Weights of a small transformer language model: MLP 192 SwiGLU, 86M tokens.
Each number is 500 + 25 x the weight over its row's rms, rounded and kept within 0 to 999. Layers, rows and columns count from 0. Numbers have three digits each. The size before them is the row's rms in percent of the matrix's.

# o: layer 3 attention output (transposed), 96x96, rms 0.119, rows 29-31,61-63,93-95, columns 0-95
# v: layer 3 attention value, 32x96, rms 0.0961, rows 30-31, columns 0-95
# gate: layer 3 MLP gate, 192x96, rms 0.0696, rows 0-42, columns 0-95
# up: layer 3 MLP up, 192x96, rms 0.065, rows 0-41, columns 0-95
# down: layer 3 MLP down (transposed), 192x96, rms 0.0603, rows 0-41, columns 0-95
o29 093:496466501488487505505478510508530507480550477519499504512498477506512499499514454507539502462494509506501525487446470500506537489529509516531477522544468529517507459463428550511485486493535510567493474505462487498478491509500445528507522491500493512531497484489463452516485470520534485506
o61 096:467524451513512506466495508519493467555517532494477528521488513537502507508477508450515473527476456483493454525515508509485469517468493537499541473489555512516486522533476470514529502525458474460513527503511485513503547472495495490528477532506457485506522498540467507464532501488477510507
o93 097:517482569501493481490509498499462500465465517475520526485546507474498501533520494475472522530515531502496515508538512467496483499522490447466477484463453505484490520524507470458511535493507506478519498530478518509511479533489514467488517478480563477468491521531512543527511562508495503468
v30 093:512485478477500514545497507480514448478501475516490453504502533511484562494468484524465516523467491513473534482505477488509533534517530468498498482500477560509469530507474503430518462506498499505526536497527499483496496489534528480534473490538547474498505478506488500497536493551493503530
o30 081:471478513494481500511467499472521459480480494519443557522493476462477456436473490489509474506515551482519487533544460510553455503487496512504485482460486495458472498514503500529504497518494510508487464508487485520508517536516474496512532466486473510487465510483527513496476500488465452491
o62 097:561516496567521490472530510476494540518510510463500529451518492461506528529521494497475476450498486485484494475522515530464517498504481512521528462537493502525509467479512475487521483480504448460500475498511491529491487484498530517535500544509490536527532496531458479520523515491516542515
o94 098:482531515471507490490497524543469499553507526514570488520467516501528502539462498507520503498467457495517512466440538456517504512505494534538486510469511458509499516476468511487487530476497504550506500498499493459476506473477481522479479533520526489505476476476508500475489507471543531468
v31 103:462474487543512482501444492501515498509534491489511469523448526534474494478493486485509496488480480486525472492530467476503460471511530480494507563475511512510491548477505512538516512518506548531523527496498527483512482482488510481487530479484519549462521481476509516541505479538497569482
o31 098:492494460499512543540551491512520508481511516573485457503490490539511497496483495499508500483521546498487543523535464525519516499488504498480481493518505485460498467527509507481459472483480463520477513459548463514515539505476476534499479527476519477509488524565477479481506472491496465490
o63 082:526493473502475476480481504525477505532505542468553480486497455469489469490488483513511490505467502551504503482471474492517536493503472519504493490531495482495475483473484470507512509489479488487488415466471520480522497485579516532467519510502542513500508469506538539504517496470506540479
o95 104:521533559484497479470444526512506496511494464479464520509508520494468525516532474506508531503478470528526500516505549486461478484494538510479515502445502497519489510504466540468516525505532525440526497535476485506483469510486504477498504460481451463474498530493494456517503509483518486537
gate0 138:470509481521472438544525509461482565518519511500511475508490481476515513507536512470448487472516504517478511523479522527516497512505514479488515505477481475482498528522492429466481507501515477503508497495511475466512504482483483499467537510515498515538482468542494498452500538480464550543
up0 128:516502452498493522513511503485489493528478496507511539534506526504485483512429484467492518488486482509508520502510527496519458522505521497523497554485505484528552519488494513518468474490481520468465538523517507535488520515571479480511467506462503457507472491473480477549462537510536459492
down0 118:522531504522482505545532493493489490502500529505501433498510466524481525488486539451494508497477488567495515522489519491487463485509541511501514529491486461511492513547547527520488505537493488493508430506514458509517490500499537527528511519464552487521477449531514509506514507472482488494
gate1 116:463539476489483516485496512474455542522502496475539519459493493486520522548491481440506483493453504518470511502538498493510491544493540501489512486504485499519499547497494493532504514492514498458491498527486484520484490498536476504535529537494466457519499460503487517515491575491519556472
up1 117:521471537506495473499495450535535454495506492519495473548532500516471480472483539534475535509541499483522485478458512486518520454493455473496476527494497491492495459507489494463503486503472483527506523464510529472510524519487521510472482459485517536499490532506519489482517430503474457517
down1 121:507488564506467483486504508504562458532495509518539486478508522509525484511457540532501487517532491485509526479524484502552510510496456481484477501475438498508512528529499495454485461471471490507469519506504527485504463512535509451494517461511510501507499520512508486492481476448482462471
gate2 105:519548534502563468466461505504464477496522488531508506489535472528515558498512496523513489526490486467500488505472472522520457500465483480505493497525437475492481489476536515471508529500497491526471491511453473490489508529495540475514500496522511558478485475500460483495536507543482515497
up2 099:486457498522455539523518507487514539522446501468489495528480516491490524484486501477459503448490509540498522497496510462512503542521507488491492482499529511499567504496479516512493446478511517442517480481538524521516503447503497525478477534476483464487502505556500505467512496472526468508
down2 122:508518545504470503527530526470495473526462496470477544533493500474484519532505501474537474513494461472515500562551501500488462503500537503482445484491507530503447535494508469511498462459502498474523528496530473488520499513519554527490481519504481500491542522530505530482502503486513460495
gate3 111:493485542533518488527508543523522509502453474513517505525472488500487485532465471480539508496501493434527483440550471498533495494495524461504516489507562490466491511491500489505494490473491492476492460538487506547522482481517486513493528492513470498517473517517442458518466514508525527502
up3 137:501500521548498465515498534527533471498454479475516528513495523517494452512468521516526517495505507451519503476535518480523489448508500505517520443492545529484506541483477481510508491441485451522535493542500501507464497476517479510501543495492483476490470558497483482503485519493494529472
down3 138:455489436485480505468512524494525520509469501485525479512501468489526497519475510532504528456494587524477506499461514525506502491510478550499515517488497499497484466485445506515513533508499493515515511509522509468449498512477516481534477454504468490505492488480581510477487497514479494495
gate4 061:542509524481537478509503485455513515550517513530505514518507505509536499514507516483490437490558452470512503568478542553493515481509512491492544485512519496511470473454513493486518469506507483475517509491503514476510502502478474490493504518490541540469455476524485518520517495526507549484
up4 067:488513484458530504514501491517522506495477501525504526494486496487506497521503512476517552524484489501460471494546484447526479497520517498514531517487487521481564477509495519517566464500492515507453514569493520492521506495501490471526551472461508480521440504484501490506481536489518444508
down4 068:499475503505539495511503503508515490503474492510476571517527451451512501468459475474509494505499507496514498501469511526535472497498457517488549508502515485503555509483437500547531481486494512504496487502495499543487520451516531465508553492514478496515486502527521498476534508448498446496
gate5 122:510463520477525525527473485498479473494504492524470492544541501515507520508492471517478492486518484477482463481509511484481418498477445492479468526537516467511500477500465530504461444490452508474491532500498532493515530517538489488488504503507528528547481513443498488472505497476531486504
up5 113:507453506448501525563491475498428475504520471495472509512494503519511468497525478508493501470531530456476496487497546518482499438519475525457476514490479476512494513506494500523492493494464511506479508429506511496535531532476484483486511495472504513529505522453541498479512470493528490494
down5 119:468479483509545518519478480494494554463546488520507459479523504463534440485510486482510489517478545544511526490460534551526495530512439533503539475510511500511496463536520498537508498493447489482483502507489466487480513506483491513500496526514520484497502510509518493535462482514512495536
gate6 109:509497537543506504516486503510526506465468519507535536474480578475526488508500495491519486489531458477481492475520536502470509495560472476511501505495504523515523515496484516511501449491479549516468473528505485497481518500488451563496554487459494495487494478526480473535475523487514481502
up6 130:486521501524495480526544478498563515491468490498481486476460502500540521489478488484496514470517460484508478458520528525463435482516474465520495527473533518487491477503529497516466466504526494461485496532478485520480546497525507543489548505436499473512513472500462519487503486514526508492
down6 123:464506463502506482451526468481480494509456484546499511482504460519484545507508478505497490501458481484517517510481528494477492484484474451488530536501512460502495495498489480528500494535504525477503478462480494492518477509503497495476461522498541533496481482488513536401486453547488485503
gate7 091:474505531490481461509508467504526490466488471543477502517549475492505486483484531511534482498512507499507511489448517508527486489473478433475503461539513532480471514503490485496499493526436513504497527508500509517513502516536560443535466501473433494502505529468487495520483526509501492492
up7 088:510504476507478526508484526504486496543502513482513473520438479504490507511487464432477543480493484483457493472563483447501507500531522536513517555456488471522526496507501512513482474455530475495502500483498490527471502478494496559511505489506520497501486530484487499461556482491510525500
down7 086:508510537457480506510511478496517503501476476488527565519488510499516505557491571463544536503494518503536471517476507490500537484504514518515499507506467475512451549506503505509475511483545450458498520497503488479521454532489507493520454504476471513468490533477488499493521458504522521500
gate8 116:458495534462503502493465503447512513460502559516534547523525503534489496511538477515518491475544517514505513515492468489519497491471530494502462506546504474479528492499474462476553488501514473491526499488492514491488463515469482495497475495505501541499505544530499492533497487430537505528
up8 119:485498544489506495506494535475504474451480547487495479537538468508489485504494490517507479494498507497486531512503479481463515525480494534513492495528504472497543489481489508494519484531470458501518511459510476465448440498495510471473469510507484522477526564552525444515474516455479504513
down8 117:534483540491526506513530534531517517504462486489514477463505500486485494512490496509543478499475465449487479517549514538511531473532465492490461480555505535509503470509464509516488504531479518505503493472526459483497531452543528470483480487487476511487537516496537452475497521528470520512
gate9 079:466549497512499491512537498482490500528486472507461465448467470505560498492532537461472500481496503500480511485501487518526449476472497464502521501501518483507471513488494503483463480496487533461539481458483492497486496510470473507542495489460486454495493470489477551483511440485489535487
up9 076:535498499479526514501463509529494526500488515449514552513501513525469505514500477519487512505505514521521493492516496489470531495526558516504464487518493525508493503500491503540543494519597471519456476523482495524534540498497506513483499485512567532520495482490479499551497506538527466490
down9 076:447537491531482511495507491482484488492494532543482519477511519525540502530455486488484427486513493514495503497517535487531472527500548483472462499492541497533506516489448518494466490471475511539503527537506519502504487500529534475495504514538517524477523507490444495472523550502522532502
gate10 086:463497497480519549497490490467539450528504520541498502463500486497498502551552516532492499530470490489498497520531459494446524517505517521496498539516525498478475521497491530449497478481488524514516502449525479466516501512520509502503510500514474465502494518541548459530455526474525519477
up10 086:506513470525502493537516479542468545474488468466538524497476488465515481477484498460468476473511468489494509461496544486499488491481477498493483517511510464502535522482517517550470505493487495474496488533475525526494514503499520530496472508512492513488538510440434538479544478548465488488
down10 087:495529489500512543519458495494475524491528514485500555468510477490531507531471472550486488499452482484518516486505531497499475537522482465566493493503525479503532454478452486484508452501496524475533490465505513480474499497482525506477532459494530455492510487511505461497475503453526476506
gate11 105:531517498524484496533464514481529456522537456514502543514526523551499557531495534473512484508494478513502513480459496499467444483487463499499471495526505517455432521475516510507479529523529488529464491475511484490474525514533503513498511551478471491499527518498492509498467510508481500531
up11 098:507489479486522500508547480510466540482469552492496448506481500455511455474498484519493492492515514487492458523547504493520528526502521492526487490476487491529539482546488472467543498464495487458530471512495490507537463468465494495489484440509550516484501489515497499509530514479530484461
down11 107:465520496475479494488502485543530517510535465491483469523491440469505552485472543487555463441490485464535505490524493528497464519509529488515534476486501476545500500470487528480492469484462539496519486493479486502552476492463513533477516469501497481482510480492499470503526495507504479518
gate12 055:479507558504490506471511511510504505513530481503438487541498486513452496503485480520527518493504541500470500505522473505518486512523491526498446500504504466511503466511507503526453498519478499527486449502504479551530565479518486482536461503466467517438478522493499489476523530471511494538
up12 056:523514455475507492523505545474529531497477496506546488484509515494545500502500521500473477490548483532524517498466539514523511494481499477512533503480523522482464527477488492490499502428496494479504545463475540462487453504476513526473540528510494501570529479513498523506475467519497513481
down12 059:445530532537502492474460480484480506533548458509472505524499518508489501551517497520515512460511524483508472504525474512511500504530491507431503501512526491504501533508484454491488510542526489523507509541520497515503510490489469495502483459483534510445482506508472494457561536498534475527
gate13 067:484476502497503518485483507469502502516522478474451524495516498542487506563514523527529522532496488501543477537473494463478469500522478515515488473516469538511455542497481527491510486468500503484530514511511425464493537507487506491487521508487483535479501496532554450496521528467484537511
up13 069:474493489473498469468474552467478483512519506484473538458500499525459508541526494507503524519482496508487477514469499497552481500491494523513479507513496525504475504486489502482488489467465519482515545519529436500484554509479522501519492499492494534504479482492532422495498547454465541495
down13 066:489470489488499474485487521480482512510488541528473512520506507496471485504540493467434517540525464481481481495489544502476511458476504534465509493491493474508471490591465488479527526511491464489507485501527455538472519494514462502513498519531497525481476480481500516491483519475556522489
gate14 101:537516468523517535487513516463524506532507486472559496520482525493506553471495474480473471471504518503570473487533516490473508500540497511493497522515516528534499544507468519486520501516505504520501472472520535525519476484493471492514554495463535507517536503562491491484539481470512496510
up14 103:512485464517538545455510486443518489530535499474540516485484507476509521461483462524530514505470527493541476489522520485483520521532489504510507517498503502531480509523477528472520529520501537539539518469532506498463466504471483488489548485494481518491503554534549464499535481502513509511
down14 101:504499473502482433521503483467507469490497522482460466461496464481484476503496477533545530521509520518470521519490535472469508530496529502523497477499512536493482480522552470467504526454504447494461496491501503524455495525515462482498527529499516483546473525516528481482458491519494514473
gate15 106:473519471535491509480512491477523528517522459488471467529518485497503537535458470470505500469512526475531545526505508489494490494471532511549510515500480484469525547525515525506502480540489464498455528532498497494500522500560492529501525497483516481522501442547479477504487528527481546506
up15 116:446527486489476507504532455512485515485496486511473439492527502509523530520498470480485508488526494489516498524505473498490457487487504464511520557514469475496481516529532475487545501557486497463476512516490507485520514521540487525486551464483487476517466458524496505526507479555493536533
down15 110:461481493447500471492515496499493483435506527498521480487480472475483493495536494497502517479497517507500479562522500481496475493510492533501481548470499476497476512504517455500488504527524540525470462487532473510534513504536530539473470505498530506488544474490578513483455468505485490484
gate16 086:504475534479455514468473467512510475496513488533498518494483518495516499527483478509486504492491486510501508489512479471466479492461497508480538429478506530484546532486498495497506474544506540494491489486507465535481522535511525498503459492533452500473457522510469411481460496508473509485
up16 092:530488484519549499515520529516474533491466484505474482544500508536543491466521532497520513516526518465534476522489496545541559504507480515517478529503493474508460513491497514534544481482489486505491478526473551509493484485449451492487540507477535500489535474495505561522507504510498495507
down16 090:488480482479523520485529522519471511494441524518471499517508518542522486490463579484494517524509546477534519557481514525571527530481487498505464495525493515492472523494524503487484460496502460487486461511470505483474481467480500463515498497480537493493492524491480548503504517496505479479
gate17 104:501470518474529562490515494519537488476532493517454500527512549494475512521541519533536532509541509498528435514540488461498504499517493503497556482523491521492524503513505490503525481542487538499493525488493518490508484502497495474502520457543522536516512486518519503503553470527501453524
up17 100:503528530459480525465497516492511461536536485511506481482475490535501506520512510464522481472466455490458566501482527516519477539484512474498507483474488505494475467478513505504469506505434475576502492504485484480478525465516513531508467509497450475473509515475526504498509507468499527479
down17 100:548517510471487490491506511529481487533444512522522495467516492486528472475510531476488467517510500568536511517483525516522445493500517492484487485483500478508506500498503541498514520498480520542493436544540487510484497501513473510494513529517484513450494479506492491483440486522514524430
gate18 092:497492513486514543488516514494506465483499498476558510488493518465487498504539482492464487500436464506498488500513498481490492533474511515478474492525484458477490448487531508462511469480458510499516469445496534492530549505478468497498472499497499548543544507479533475510494495468506447532
up18 093:525504476501494503498525512482501529533490497509525495486525491526513509493510514497503431472453519484466524512484502509480463512487483516507450505501483497488422463505531546429492540503510457496482478486500487459477510509494517524504482504470492534496493497527486525486503489451535568496
down18 088:498489479504486510511484490526524520489549506540487508504478489464504506505485513504538502449539495483482515519459549520529493520507497523498473503485511526503527513486457474552529541495487531463502533470561527495519482528544524459509467458519525518489547478464488489484524505513486484542
gate19 102:533517505507500518475498547479456543502511525519542532498478508476490532497513476504494491491499518478488548536479501500549462534435558482513466484521472478489481498508533504487494482493512519448494444487526482492518495537519520486506490522491514498523480506537475483544457530494501525470
up19 105:488495500501512469496514459517557483486483466497459472500497495512527456489506535512494488509518479529520436449510519516491527488570445508474501502484539497494506500516466497490513513488539477551501531508475523519514546478507497528471530470507489500492517487469530544470532465501513490512
down19 112:493474549486494495550468502536507488507502481526509565457494477486494499517475546512494490463489465507496456479462510559471509506485476465482517495477483489485506497515446523501496468489491515509505488529504531522524498506514459547517524521456537467499525479498460472495480491514533462523
gate20 059:484493463498466472485488514506488491506505477471535569491509502500483472536506523532474486484508539463502514471506503495546485526479506526534472443522497480498491547470461480466521520455456482514553474502486452469474491486497492504496484485539499496545517476518494486474531535503488518505
up20 070:555522480482487457504528499545490550497511496511530564512496546489497484522513483542482491475488501481478478495496457488513494510521481532518526492526502493491474547481498468503491513458444513513539483518472506505489461502509482471484500518491534511494517480469487512447495499538443462522
down20 064:485471508503496438502495539488481501511495457493527473474541512495496455505549514505513528523475501541508478518499524495466475518520498522537516552507518507502442520492519521521513513478413478473519470506509507504508485499471506469525538531528518512487504493445490494496482533490462498488
gate21 097:498456490505475485498506504493481479588490494483474491509494497477510521493510543475492509513507482530548443514494462465480474519512469480495489434507519499491484479509525488476504482524514489445527484482515472527523539510481525502513522492525529497486453521443481536489507482498501548488
up21 109:512455500487502503479497549526551484519498498494518483544531477475516461489468482516524538538534527509577477515560495456517484505487540506541513517494477488498485487487509519523470464506469498512527529519518480475497485512486498491507522477471518489449490521514523482492463497533469468503
down21 100:516525545511555512480492451469491476467498508508511453493482474514538524503498459485499506488509493458491521528461492544506549477449527495486519528476478511473486491473474473520508517506490504511482505503481561517430451483504479470540483482495508513516511498526489498475467492490512467518
gate22 102:471473479501533496503550479500494523531468493486531473523475488461508526529509495481470485511468461498503517487455467498518479526472439496562490548429522520512505502514520425539489473501512507510525516519481496498475490511483483473532480495506476514510496480495484477512521522534512512512
up22 112:529530500477527506450487481516512457498536523521462534472510502497476518530448495543576515512497508459512458515504513500448511490514534524491510496503555504515514487496506518507522489535500503499511483516496446524516489465446446496500508480525527504498488491474501518524504514527505458480
down22 106:514480486507516506507479477482467481472486477470497516541474517472519531495446531483472500506502502526485491453471494513507521506482478460475500485511444504476520514489482482465561457454532526458521523485508521493463487468522506456501517515494475504463463544493497519503496502546486547519
gate23 093:479530490462544470505511515508506518473476497512520502521465499507494544515489443492509503518460506496487488502546469484453476533511500523484477502517536488514557514480503511504483450551512511470484513513493501519479521519507459526512449547503459471504542500485438506495488548508501508488
up23 089:503508487521496522517506551506497536503502530501527472554530507515472521462511473558514461485512557499509491474484504534484553505508501483492554485546485449467514502508545482454500512530454495531496478495500491446503489497508535493458497515476526519519506504507524504485522484501499469522
down23 088:528494517533468480500536528505500505484530535517528530503524485495476474436511516501483491534502481475554497487494529534506532451501441471517501488510499509494509497536490513433489521500508502527491439497510458500490480515542473486526531490518522535535476505502497471521482497481486478453
gate24 117:489490479486528541490466505530519481503497488481540517541465498501546539489519482481507521513520523480470460493472553483530481471537483495499513539511456507537490527483520515535564507465506465504486492518492510497481549468455536486447497495512522488505480472490483511480485505484458510521
up24 118:470472510517480462487495511499505480526497517493465552456507520501456476538477524491495510484468502517490496484500498505521494478457503531487508425460509493497500531503461463493503484469492502469562492502474446516485487513507475497556503481524483501498503514443498489508524548501529540467
down24 120:484519492529484509478462502520520498487544483544503505505486484504506565484502510511513546496502501527494487512484562472518484485519498487485510447496500500535500569477510499487531525484505415532481497486503513497500515505475483472452516486476542498501488451490469506492500538466475496539
gate25 088:523497509553530501469509542495511516515469503481500537512522442502520487497453467534548486497512512511540531482506475491490538535505504505530524446528567507503434523496497498499534518519476491526517464536514497462505469536508540503504507488474500498489503540513490517511491493523485503471
up25 081:481501515510531501496518552457505538513522507516501454516527456447517484508485496477508493502530510533489497483499498488532512546527499468488455501474514508510472522512494517460495541547533536464506467567545488475517497514495496476506480444479510499511541473478501511525476493489525475516
down25 083:513536518456478503531491472546475456472477485557499486474489499513479530438545507513495491469521517497452487536536463519496461491475483452489530514509487509534544486483509503545510509514506508497482501473497505557494485471482496518501522520475487526529490462493500507468472510527523512476
gate26 111:498459491488477464494461519517508459473496518478466529524508483554477534487470520470508525465511452503489483493488444475513492508533531470484498527527498536499530456516495490495510480537488482509490517503517513447503509527493555452520508519513509500458525511474466476496480508534513454485
up26 112:506466481499485464502459517520512452485479524442484578498510494519460517480461524499494485477497490489433496478483444466497495465548496496471498500520525534511530498504511490480517487498466477495499501508529512449487501512509522469527522497525492501455514507477477485527504524515499463462
down26 123:517494489530522438474506471466516481467459486505500557490519482532465489463537474454497524451481499498464517484451514528484532499519504498473497497499512497497523491522492497504506551505514517510504496515512520484476551500449483521455494514496547486488509491482543493491527485547459479487
gate27 074:507462536502512487457536520497479475500519517527489462499530493477520502521482497479489479541487502468476517525489518496506498516499518501552450496531490476514501444467497526475450456495519484501509493460513495488519555523510513510486489507457473496475542554530467470513468460476468480518
up27 070:502505527465507499533479500485535456571495491479493446482534513496516513480509498530519552494533455490456504526509468491506459465515488489467483508504487517537449516512464524510522466478488472479500543484486507523480482542497455514517526468511507495474485507499512520506505460536476529517
down27 067:483449518506480526442484515546478518461519498491475488519504492501523525494505487498456454519500509498472508451467512499510541483481487507531487514553566482505556479494531551496489461478527489501510551516476493520540519504501512516493476534478509516500481545487496520497497493540504507488
gate28 102:499525504516499482506505481463484477519453529442506502555527518546495522524541509559487482521501531536512507540564502520506511503494525480515478464529499466498480518513519484530467510556537494512509485509497464464533473501513487467490505499534520493477487519461493509500458525507481505518
up28 105:518505461454494515503499472524460496504518536526519482518513475464546488500545461498511506524522497474487523519492443485517526530510482526465501572487491521523546510469535490526532482526488496477448542522510500497520497502488458471480478482496548520516468472500523512503492488496520487531
down28 101:517503523519487449524499454472451460488489504443476494504523543491494562499533492499512545529495505506473459498505500488512498425540521484494508521487463491501467508497526537510498502522547510497528484471522468478494504497483467511488494497520538501489487464482549483458471501496488511497
gate29 093:504514459463524484528483491531479496483515515521496534485495516506493531564560486533471505512503445514516473479527486531502549474513488455471481477500467494534489520522519502474546481486493462475480536497515478500509480504524511513510496503507503549520537501466490545467467541489491536497
up29 098:492556501470504448498514443523473540527513487491447524453463472483520472545493475524494514532461484510510497505512512480472499518460509504515515468466505489499458534527510498516470484492484476500514485521478479453498486502496481518506487504529522505521511474532509532469502471506521565467
down29 099:554510462477495518505497458518505547473499497472490520460489492512450553541524482523501467523472515469440495516505472510478502506502525491517489499489496467501495519534533496498502452500442481530485546457480498515502502520482494471513485521508536531504493472498525514505452509525486549482
gate30 113:522542472526488508503477462537494493539499492524498535465468501446526504519524493443487521491468479502486509466478536517478512486489514461489520489467501511490485508462492527514441492492534467498529507448481465499508504479516542515476522534525523498487462442518486465470477520509501493490
up30 109:534503493491528509522497470479531507490504530544478535472481502449491506521550460481466541473466448536511508469477535526476506522495533511477480526521434516502506508493494499492468487505528492491487527488495490481477462459530552523505528516505506512496477442500484513479505527514538500499
down30 114:510514474497529488500473502487517470463491484544528480464521508474472528530514473471434501517498548519469509492456521524501502481505495511504494476500460501507569495480524547517476514524504525523536525505521503474495480460541495470519519480526522512495466470518454499506454515487501459480
gate31 104:486513515503541499471471462483507441523527494451536481479501486478536530471481516520502461510522483540493460438521481487460494495509523491523491459491514471479469509496485549487534553515528471476501497500485472522491451491513490538504533517468502535487504494506495513492488457514520519476
up31 104:503497493506472505502509512492501516483475494545482525555477521532473484509514502501479534486496533485533515568494530520543510497469468499475519532527508519501507492492511486457450468517508510533531473487527472463541528480477515476519464498527468463491540526520502488499515558460471482520
down31 106:503501516536472535506447534525511482518489501451469471506495503504551534511517486537543476482526476481521507466533516495501470468470499520441531496529520474510529490529484490496493475498538504506488492508489546505498529479546530478519518465475511480481526542536514474516531476481518497540
gate32 077:494511464544524523528487531492553556491499486472498511483478510536531482483526513526513492487520514482569483472512496517484533504512482525507508474564528533514497487465501512502475459489523507522485516449492517497473465479483541511471537513481496536511554508494499527523484501512477502457
up32 089:448506479547527512477503500508500517495514470490480499493498515540504459490524507518448497488498531473567492506522477540503552509487530476486507472529508513500478490509484486488524463551520509517544470465497462500514493468473457500474545492527505538523528470494520518495472478487446491496
down32 082:490488468534505491473508480490493513500494517504449481485512506472542436530512505469480488515499518469510523513455525520503513485474536523474519439517518534510455514505516498476502470497540509503471519554513539519500506552476462503502494474457528539506500487542540517520529475531502505494
gate33 089:504527486476477480518488488470541498517529452509497502502494477486522491505485508463493527457555451503519491507483533499507483472468509483505531467440521458497476493474502465497461480475494498482548515490466506547520553487507502517539499484528475504504458509457491513540490509479478541479
up33 089:472503525526489505519559487516502539493447540495502463456503500506510490459474502543494549539480507503481497485549464505511530494504482503509473515542476525506470533488484506511497497519493490454478483510494520502478428481499519513452483499482516495518493517511529500443542515532480530503
down33 093:496493488513504476451527484514449494498506531467466507477487482528489524487514550533510533547428501484468515495515485534500511510519479506462504479521487558504487527515473547505490513540531508483517497511537503490469433499483525490517507484491463504513503555504513490477512519515473473527
gate34 076:530493491523528563531509508471524497503551507521474544490516516481491531511498462467489499500565482508486530501492497548494515502529483540475459481505550509489500496472511497515505501528480490486471503486504517465539449470453513490461478519488489484483541540522465478519524488495523510534
up34 085:542474487486498520549522471492540524522512489485454525479509503449471507501510490465471504494516454495486512502500502547521546501518526530508446499552536533486500490479506475500493487525495480454475493496492539477536514503478539523504493513533488487522507514459442507477509505454536515501
down34 084:523520487501537521477501493496506491498486503512499473487520495492473510489521459443438506507534524525502532461448519519505497514448488531527482527499549493460534518488504491503523468506491518462513526512512516505494504498437514567490503569479475514481485497491511501491518458490513479529
gate35 097:465514512459469471478496527448489515531474511488509500493513522518516512489523521450497488480491470540543489505485479496538478523495488491521466477485507482527457476472492506464442500493473454488508489490508465458499488495501476507536517502538475552486417479499514504497511524507515529524
up35 085:424494536513517475484522522460461511525469520518504472462504502527497519497517508490463476504491518498492515520473503505505471561484475494504500473482517476523443462514518526465449535524470474481514496498498466466509497495507507498512471486509478535478462466473514520496502429491506476495
down35 086:523519487503557505466526488542494487486500490491496540505501501474477471516471509507503526516491540505502482500530546487472530507487509546466474551503533514513495526522541473517544518518564546503485466485528491520534515503528506491496512483484518478514472497493481482495526458515465432477
gate36 103:477496552485486534544494506491533508492508498509466449513510497495486545460499513512476519506522537503541489506511487558500543482542557508470558502523497492497515522470484502500464481484509457521548494459489501480513485491471515488442484497532499490486518544528492516510534498514470490504
up36 105:456499533477473537517487521508534501478489490532467454529497449468494509454482520491519536496551534513518485500512541562490486526497513497464547558506507483493487489506489494488488465514542506506516513486520549528519488463487502489464494490540490486505498521486513485534518468469516475488
down36 101:487476489458504520490496455456498487516498463530451421474536462529490481502491500507487487500515485467482477514503481509524492512498508493445499479506501500492524482528494470534495527541513517470558484525501485502535515484502492518498493479503493522463488451484551489486474549518525543532
gate37 084:531509532483530515501477468488462513526531481477490526516517502552521525509547485480483474485511532488434506487515561492509507495511507497498479483490464512473494472565504491459512577502527526531492488514500461471487534513506507531510529474529513522505479459497494491487484519481475511485
up37 089:514490513447553552474475495513474490496558520529483471499541493519499488514508506498528449540505515506475481491507499492491491501500497474478495536446488526483528458532507514478535549542485524533456503542492476499484517508491502526486512453518521535452494465489525476506488496485496520509
down37 090:491464521457524501529464423516482473515494580461488478475497475526475466510477507506469494522488512510505465510507517518483521482507503516519484537505486469507528482479522565515481503545512535489504467509482520509498519489474487508544495517486480500490486487458550513461489501534485515503
gate38 097:495504518521533471478523524460425498496501516498557471496454500481491517469504492511540454457505524483518511480540492478470554524535496508508521462511454519508509522494468482500517486490549515517517485487531541514492470499497479535458483500547511524461493493484504506503514519473501481502
up38 095:496514491516507477491500521461427497509489512471548475504428509483501492490504518506520494463490535514515520504549479462481553535520519509495530475517481500524503536492439476515502478506522531483525487475529559515477482512491475511486455483532523495472472517475512515509513532474490483506
down38 102:526479535492512512528494533523540548509516511489467458493534481486521501519528475489475500502499483477467514510506537522475504439524497504436511499519485485482515485473484467468516526500481478549492508482530474533487492574469495485536497519476498491525457495496498460482449511497520493472
gate39 107:536511537475514467498516453506534508511530495532525469472499487510519533470507478509538478488556460504499500490470485462495488521515467464480539553478527516500510531514530493472495501496546470512482480503506539519532507532518516481469497537518518526509496471507537450488461494549496515518
up39 103:475488461510458517491495499500460485545488467451460539502501444510536450532513515443465514471486492494536516469506530515502505434486484525493508451501500483504477503466478497512484464514473493465530515448485497499493499463497498532499504477511483491490477536470492488489511528488494517475
down39 105:541487457508472497509511461484545493511500463531495506501470464496525444540512534534491492456514444509531476490502474447521535506475483501513496526472532513558500543494504455506495434487507478505524501492498489515505475513490502484478476522499472496459525486466514465485504514511508495499
gate40 099:442498459506488494496514541493512471488521521495490530512544516537481497534525511540465533503499437529493482521507446527530463488475494467503484472499492532505484495457494485485481476522486486483476545508515483484479498507516496486514481545512485511489491566470481459468510476499510478453
up40 108:463494474515476525516505496487511498476512497490523544506519475543487507551502523491496559463506446526527494516494430517499456490487504469512521478513477540490467492449479499484475495558510511480476523496498499481480492499502510489521463551482492495486495542472472506458519477508511460472
down40 107:493477481446514462464511555501455463481508521474531483506480483546444496508466466507499516518504501516506468516508479494498492478525528513482507508479487544461503492504473489492507550505523539516475488545526496497494505520541479472478501513464526515470484528530470540555528512519521496473
gate41 102:528473505506491495534508554500512563497496512517526491503528496514534498480513498494485472468543530475507492520466513513472552506515483490527525522515516487513504516501487482530494504507539542514482511506514589498519484488520482487483489532500447520513541500550496475525536467506487505559
up41 102:491534529510533511462501440494523422521524513514464491515477507467432530509479502499511490509469472516517528496519472476486448520484507524477495479482487498486532472514553524449530484527492460489516496484512432516486491493496518503498507468490510518483497511478491544524488511502501494488
down41 099:485490499503555505507543506518495471507495506482467483540511503495497525488483484530531480536510505487491517497491474539507496499529496508501481538527523472493504517507481488472466491513495486497494536485515486532491497502496559466466513480532546525504480520468434437549502463517432487538
gate42 092:488551496515504460482495490476524472504499502532489511494485509494518484530513579504512501507465484443476504492505494463500467514481503455489497453488541462495507517515451496450538506478480495501532487524531486499487504467515497509499535502466478442493473526485501466489456520528533534505